Weights of a small transformer language model.
Size: 15 layers, width 96, 3 heads of 32 (1 for keys and values), MLP 384 squared ReLU, vocabulary 8192, 2.27M parameters.
Architecture: RMSNorm before each block, rotary positions, no biases in attention or MLP, tied embeddings, normalized queries and keys, local attention windows, gated attention, capped logits.
Training: a variant of Muon for these matrices, 7492 steps.
Each number is 50 + 12 x the weight over its row's rms, rounded and kept within 0 to 99. Layers, rows and columns count from 0. The size before them is the row's rms in percent of the matrix's.

# up: layer 11 MLP up, 384x96, rms 0.142, rows 113-129, columns 0-95
# down: layer 11 MLP down (transposed), 384x96, rms 0.0351, rows 113-128, columns 0-95
up113 089:46 47 18 47 65 51 56 30 58 52 55 48 52 74 47 42 43 47 39 61 66 46 45 45 30 61 57 27 45 44 54 37 53 51 39 29 61 46 44 62 52 44 53 56 53 53 52 52 40 30 23 36 43 44 61 66 46 34 62 43 74 47 56 58 64 65 51 23 64 46 52 31 41 61 80 62 58 27 54 49 50 39 47 50 45 32 72 44 59 52 68 49 45 35 50 61
down113 092:66 30 55 54 51 50 61 69 42 62 52 61 47 41 35 51 50 64 51 59 36 70 48 27 36 49 50 78 72 49 47 52 26 62 72 68 35 32 51 48 58 61 37 55 44 37 63 52 54 70 64 49 44 50 54 27 62 51 36 43 33 54 58 49 52 60 35 41 38 36 53 57 38 50 52 44 58 71 60 38 41 48 53 45 60 55 67 40 29 45 47 15 55 39 46 41
up114 102:65 40 31 49 43 43 51 53 56 53 36 48 41 48 37 50 55 40 38 56 44 58 69 46 37 38 54 23 48 61 43 52 48 47 32 51 47 34 68 51 44 70 42 54 30 38 33 39 48 44 53 47 57 37 49 51 40 59 40 69 45 55 47 39 39 35 39 58 68 52 43 45 41 29 83 45 46 66 30 49 23 37 52 41 28 41 34 35 25 31 68 54 36 63 51 50
down114 097:62 43 51 56 61 59 50 65 38 71 42 70 42 61 72 50 44 36 48 62 58 47 64 65 74 33 54 60 48 81 49 65 27 47 48 47 36 34 60 60 45 46 54 66 61 62 44 41 48 41 77 62 44 23 35 48 54 50 43 50 47 48 55 50 52 66 47 51 53 64 55 72 64 37 47 63 48 60 53 40 41 74 67 42 59 33 39 44 46 49 52 51 51 26 53 74
up115 097:37 72 38 43 45 51 53 80 47 72 60 28 45 35 68 55 59 44 45 40 53 30 47 40 29 20 61 61 55 75 47 60 41 43 47 54 44 49 56 62 67 47 69 46 40 49 49 51 41 45 65 62 33 68 37 55 39 36 48 55 43 60 51 70 53 61 55 35 66 54 42 58 55 51 37 41 42 31 52 46 54 46 30 78 50 44 47 60 32 46 67 37 58 60 64 47
down115 097:69 56 44 56 51 52 68 73 43 57 72 51 68 59 60 54 54 42 63 66 63 51 66 43 47 30 52 50 34 32 28 70 58 42 53 59 53 49 66 45 54 42 65 34 68 38 43 37 61 58 24 55 39 56 46 57 35 30 59 60 41 45 63 50 63 40 47 56 52 30 75 52 53 62 26 48 46 52 48 61 49 60 48 34 73 77 54 46 61 53 48 50 55 34 44 34
up116 097:58 49 40 53 53 50 42 58 55 59 18 61 82 71 64 59 42 81 43 51 48 61 40 50 36 60 48 44 39 54 33 59 42 62 45 64 45 58 54 49 30 31 61 54 47 51 48 50 48 59 73 56 68 74 48 38 40 68 27 41 37 47 26 35 47 59 67 52 43 63 67 58 47 65 53 47 42 53 38 62 48 39 44 46 36 56 47 51 73 26 44 41 47 51 46 45
down116 092:42 64 57 36 49 68 32 54 50 40 69 41 27 40 46 48 55 37 75 44 37 36 45 37 66 63 57 69 42 70 48 43 42 30 54 53 39 63 56 52 59 61 36 44 59 56 55 44 55 59 27 60 27 65 36 31 54 41 68 42 42 10 54 46 36 44 43 47 42 43 68 52 52 45 38 41 36 48 67 49 44 61 21 42 53 42 43 63 38 46 54 58 49 54 53 53
up117 090:27 60 42 49 42 45 24 56 47 51 32 42 60 70 40 70 56 54 49 38 68 47 54 51 48 48 49 52 35 46 21 45 38 38 53 37 50 44 39 46 36 43 51 55 29 52 44 61 24 62 45 49 36 34 58 41 42 27 50 34 64 44 45 56 30 62 38 52 79 44 29 43 45 56 49 50 34 80 48 38 47 40 40 58 40 66 61 47 55 21 52 55 51 55 56 50
down117 098:46 55 72 62 48 94 64 43 64 69 56 60 53 43 46 38 56 42 49 49 50 31 56 52 65 59 41 50 87 40 57 51 36 45 46 53 60 44 42 58 58 51 62 54 50 55 45 54 73 45 46 50 53 58 44 62 69 57 59 37 42 68 51 68 48 44 43 59 50 50 53 60 45 43 41 36 53 50 53 43 34 52 99 44 59 52 54 54 75 49 46 50 66 42 57 44
up118 104:44 48 39 41 39 59 52 34 25 62 59 45 58 41 59 45 44 40 54 61 62 66 46 65 54 18 47 45 57 49 47 61 39 61 54 82 52 21 48 39 40 39 43 53 47 46 46 54 40 39 43 42 60 40 66 39 53 33 26 52 63 64 66 37 49 56 42 42 51 45 34 53 41 41 55 33 31 49 67 45 26 48 26 59 71 50 51 30 52 43 65 55 26 55 52 39
down118 102:49 44 44 60 51 34 46 19 59 47 47 45 33 51 63 36 69 52 37 56 70 49 53 47 65 47 46 49 27 56 39 50 47 39 51 65 53 53 34 50 41 74 65 34 50 26 32 69 63 76 60 57 80 48 44 52 63 68 52 70 39 48 45 57 39 46 71 57 47 50 64 50 60 35 40 34 58 56 49 31 64 33 63 53 42 40 58 60 43 47 69 57 44 46 37 48
up119 085:55 52 53 27 42 49 45 32 60 52 38 21 79 41 56 61 43 47 44 29 57 36 50 52 56 63 24 28 49 55 45 44 43 46 63 43 32 53 54 62 41 50 59 67 39 72 46 49 49 45 50 25 52 61 65 51 59 41 54 57 23 56 45 83 55 51 54 47 39 38 56 57 34 51 62 68 50 65 61 54 65 65 37 58 52 68 54 57 68 37 37 43 61 50 58 45
down119 088:44 49 51 61 36 39 41 49 62 64 57 45 41 66 46 21 59 45 52 70 53 55 44 62 36 52 59 58 86 47 61 44 56 43 63 63 51 57 52 54 43 47 52 29 27 55 49 72 65 68 25 33 46 34 73 61 52 60 53 56 59 41 64 37 52 39 41 52 75 61 57 49 46 53 38 64 49 56 62 48 50 44 50 58 17 50 44 38 46 46 64 77 46 64 41 50
up120 095:48 52 62 42 56 42 71 50 57 54 44 36 46 71 61 44 62 39 55 34 64 52 74 36 56 63 39 51 46 40 42 37 51 41 35 37 61 62 45 44 41 43 47 36 53 59 40 62 68 27 47 73 24 60 41 51 61 34 50 60 56 35 45 44 54 57 57 39 43 46 52 67 34 63 48 55 46 74 61 73 46 48 43 76 66 16 59 43 37 52 73 48 51 48 50 61
down120 098:64 39 42 39 45 44 47 55 42 43 57 33 53 41 33 64 69 55 68 37 49 30 42 59 63 57 60 43 61 58 49 45 74 58 37 30 40 57 47 49 49 69 52 35 34 33 30 52 52 60 62 35 55 42 62 53 26 13 39 48 44 40 60 65 54 59 44 38 39 31 39 46 58 60 66 45 54 29 44 48 59 34 46 54 62 77 63 69 36 50 58 52 52 45 40 44
up121 096:50 75 26 55 45 51 53 54 41 62 48 25 49 37 59 53 52 50 51 42 65 60 58 77 61 39 53 35 46 39 47 73 58 34 47 37 44 39 45 76 66 66 25 51 37 30 45 48 36 50 39 43 39 41 52 68 38 47 49 42 52 55 69 39 51 75 44 49 68 44 56 63 45 46 64 57 43 65 44 51 63 45 48 41 57 63 31 81 56 52 46 69 53 39 39 43
down121 103:82 59 58 53 43 91 44 55 57 39 56 57 59 71 52 60 54 41 50 39 28 64 38 33 64 69 64 51 72 52 52 46 63 53 68 38 51 42 72 53 54 57 52 67 50 51 46 46 40 53 46 31 28 66 49 46 39 48 66 61 69 48 51 45 64 62 57 47 51 72 51 57 51 63 47 24 65 55 39 39 48 45 59 65 50 40 59 59 34 50 67 61 47 47 51 43
up122 090:45 25 31 56 57 62 56 37 54 68 55 52 41 67 29 34 52 53 36 36 59 42 56 30 45 46 44 36 47 32 56 61 31 56 57 57 50 41 39 48 35 55 53 76 65 56 58 68 29 44 57 50 44 43 46 47 52 47 51 37 46 59 61 56 55 62 59 41 51 33 54 18 60 52 60 62 61 58 39 41 42 77 59 50 63 20 56 58 34 59 37 75 52 59 53 59
down122 095:37 71 47 35 69 51 47 55 30 59 58 53 65 35 52 34 39 40 44 48 40 58 42 53 55 54 24 72 49 57 62 45 43 57 69 47 54 68 45 54 50 68 49 44 26 44 45 60 51 50 64 67 70 50 36 61 55 67 72 38 61 53 40 75 64 40 42 43 60 47 57 34 44 74 56 43 63 61 51 36 41 48 44 62 45 72 53 64 62 56 60 23 44 54 43 31
up123 097:45 53 66 34 48 47 38 43 60 53 43 35 65 60 34 28 43 56 44 22 55 73 64 30 56 26 38 51 49 38 54 33 51 59 33 52 59 63 33 51 43 62 43 43 65 31 54 52 26 49 34 41 63 38 61 72 58 62 58 41 50 50 38 51 42 42 47 57 42 70 66 46 32 66 32 40 65 32 41 37 53 57 52 39 32 58 66 51 50 52 51 29 49 41 57 60
down123 094:41 55 52 49 53 54 47 48 36 61 66 39 29 49 59 58 52 54 45 58 47 38 54 45 48 48 41 55 85 71 46 59 46 29 50 44 64 48 69 37 59 29 39 48 27 74 44 47 63 32 52 56 69 51 57 39 48 41 33 45 49 54 53 41 45 71 68 47 54 49 25 58 48 38 57 52 67 53 39 37 38 44 45 58 62 50 46 48 10 66 42 75 51 42 35 56
up124 101:64 54 42 54 38 52 47 63 39 68 52 42 42 50 51 52 50 41 55 39 51 62 38 34 45 49 33 58 39 53 49 42 48 45 35 57 55 56 43 42 25 59 51 40 47 39 71 57 59 37 50 66 48 62 58 68 52 56 39 36 52 56 39 16 60 40 51 67 48 48 55 56 61 50 49 52 82 29 86 56 70 57 35 70 52 35 41 47 42 74 55 52 38 31 40 26
down124 102:41 40 58 49 83 46 33 36 52 42 23 54 48 50 43 45 33 45 40 52 56 73 57 72 37 29 43 52 25 59 58 44 59 65 59 52 49 59 57 45 60 62 55 37 41 37 64 50 54 43 45 46 52 50 31 58 63 44 46 37 41 58 45 42 31 41 46 61 49 33 61 45 41 62 31 57 46 52 65 46 34 50 53 47 49 43 55 83 67 37 74 36 22 50 46 44
up125 113:41 62 33 41 37 45 48 36 50 39 49 38 63 57 65 39 61 55 56 64 23 43 53 62 32 83 52 60 37 31 51 42 50 67 23 46 40 55 29 43 45 45 36 51 83 49 38 48 64 49 48 39 34 62 52 45 52 51 53 38 48 61 42 46 45 54 39 37 47 76 65 58 49 49 32 27 41 57 50 56 59 57 44 33 63 47 59 62 41 68 44 30 53 50 35 53
down125 109:55 56 61 62 42 70 46 72 37 77 42 43 59 30 52 30 65 49 46 40 62 44 71 59 50 23 47 60 53 47 57 45 41 57 49 37 58 42 57 52 55 47 60 48 53 46 37 57 58 53 55 25 73 34 46 51 77 42 53 37 64 50 67 53 63 21 53 47 75 46 42 55 58 55 21 48 36 42 67 37 55 61 54 37 54 61 50 52 46 44 39 41 56 59 37 68
up126 100:54 73 43 46 48 34 60 75 39 67 46 44 42 47 84 53 50 57 37 35 51 54 65 40 44 90 61 29 63 55 58 38 47 46 56 55 51 37 60 50 42 45 59 51 61 60 51 60 37 46 58 72 54 54 49 43 39 43 55 60 29 67 55 38 63 43 60 59 43 19 34 51 36 39 60 39 45 70 40 69 37 63 41 55 64 51 39 51 59 53 39 58 58 55 48 47
down126 105:54 57 69 37 61 47 77 44 58 76 60 42 64 65 44 58 57 52 40 48 41 54 41 51 47 44 66 62 43 48 43 42 44 47 51 42 42 61 50 60 67 24 43 34 80 51 50 40 59 64 52 36 54 61 43 65 69 41 70 50 49 46 48 74 31 55 30 57 32 59 37 41 68 51 64 41 22 47 67 53 40 47 38 59 58 54 27 60 45 42 64 55 57 34 44 64
up127 096:70 66 46 40 62 50 42 67 41 42 57 47 33 58 47 51 67 52 49 42 52 53 55 41 40 62 48 63 32 66 62 46 61 51 34 64 46 42 71 43 33 54 48 61 60 46 38 70 52 29 47 36 63 36 28 44 51 38 52 46 38 60 46 37 57 58 68 46 53 55 47 73 39 71 26 30 15 69 45 58 55 70 42 51 68 66 45 61 56 50 54 38 47 45 52 35
down127 100:56 57 55 36 49 60 65 44 40 38 28 35 68 38 57 59 26 60 48 51 41 67 65 72 56 36 44 34 29 49 40 63 38 49 63 44 62 70 45 46 74 48 66 21 35 49 51 49 47 54 38 52 58 44 52 36 57 44 40 56 61 46 29 57 38 72 43 41 44 52 64 44 35 29 58 54 58 69 64 42 66 71 50 41 31 47 57 53 54 53 58 55 56 45 74 55
up128 092:48 39 51 56 52 35 51 34 51 61 56 52 13 45 65 37 47 49 66 36 48 33 57 69 34 68 26 62 42 39 55 49 31 51 50 42 43 48 59 48 55 32 51 53 61 49 62 53 40 42 48 67 67 52 25 61 69 67 53 54 68 36 37 53 26 48 38 39 64 49 66 51 36 52 35 56 45 35 44 62 50 74 45 50 39 50 62 57 74 35 64 51 40 34 55 48
down128 088:57 44 47 52 23 36 81 84 60 33 34 50 48 54 59 56 58 57 39 42 57 66 59 38 66 51 50 21 78 40 42 50 28 36 40 50 44 70 44 50 41 63 32 77 58 46 49 42 39 36 62 59 37 51 63 43 40 57 64 43 59 45 54 60 48 44 38 45 57 38 33 43 49 47 68 42 69 53 65 62 54 44 56 56 58 60 56 60 38 62 53 47 36 47 48 51
up129 109:61 74 58 69 47 41 41 35 30 49 37 44 60 47 47 49 54 37 59 35 43 37 48 43 49 51 37 63 46 64 57 43 60 57 61 61 57 51 55 53 78 42 29 51 38 68 58 42 46 58 37 47 20 52 50 32 58 38 45 47 50 78 51 34 70 52 48 57 48 66 44 48 58 30 58 36 65 22 39 47 34 37 62 54 59 72 60 53 37 50 34 34 64 61 45 67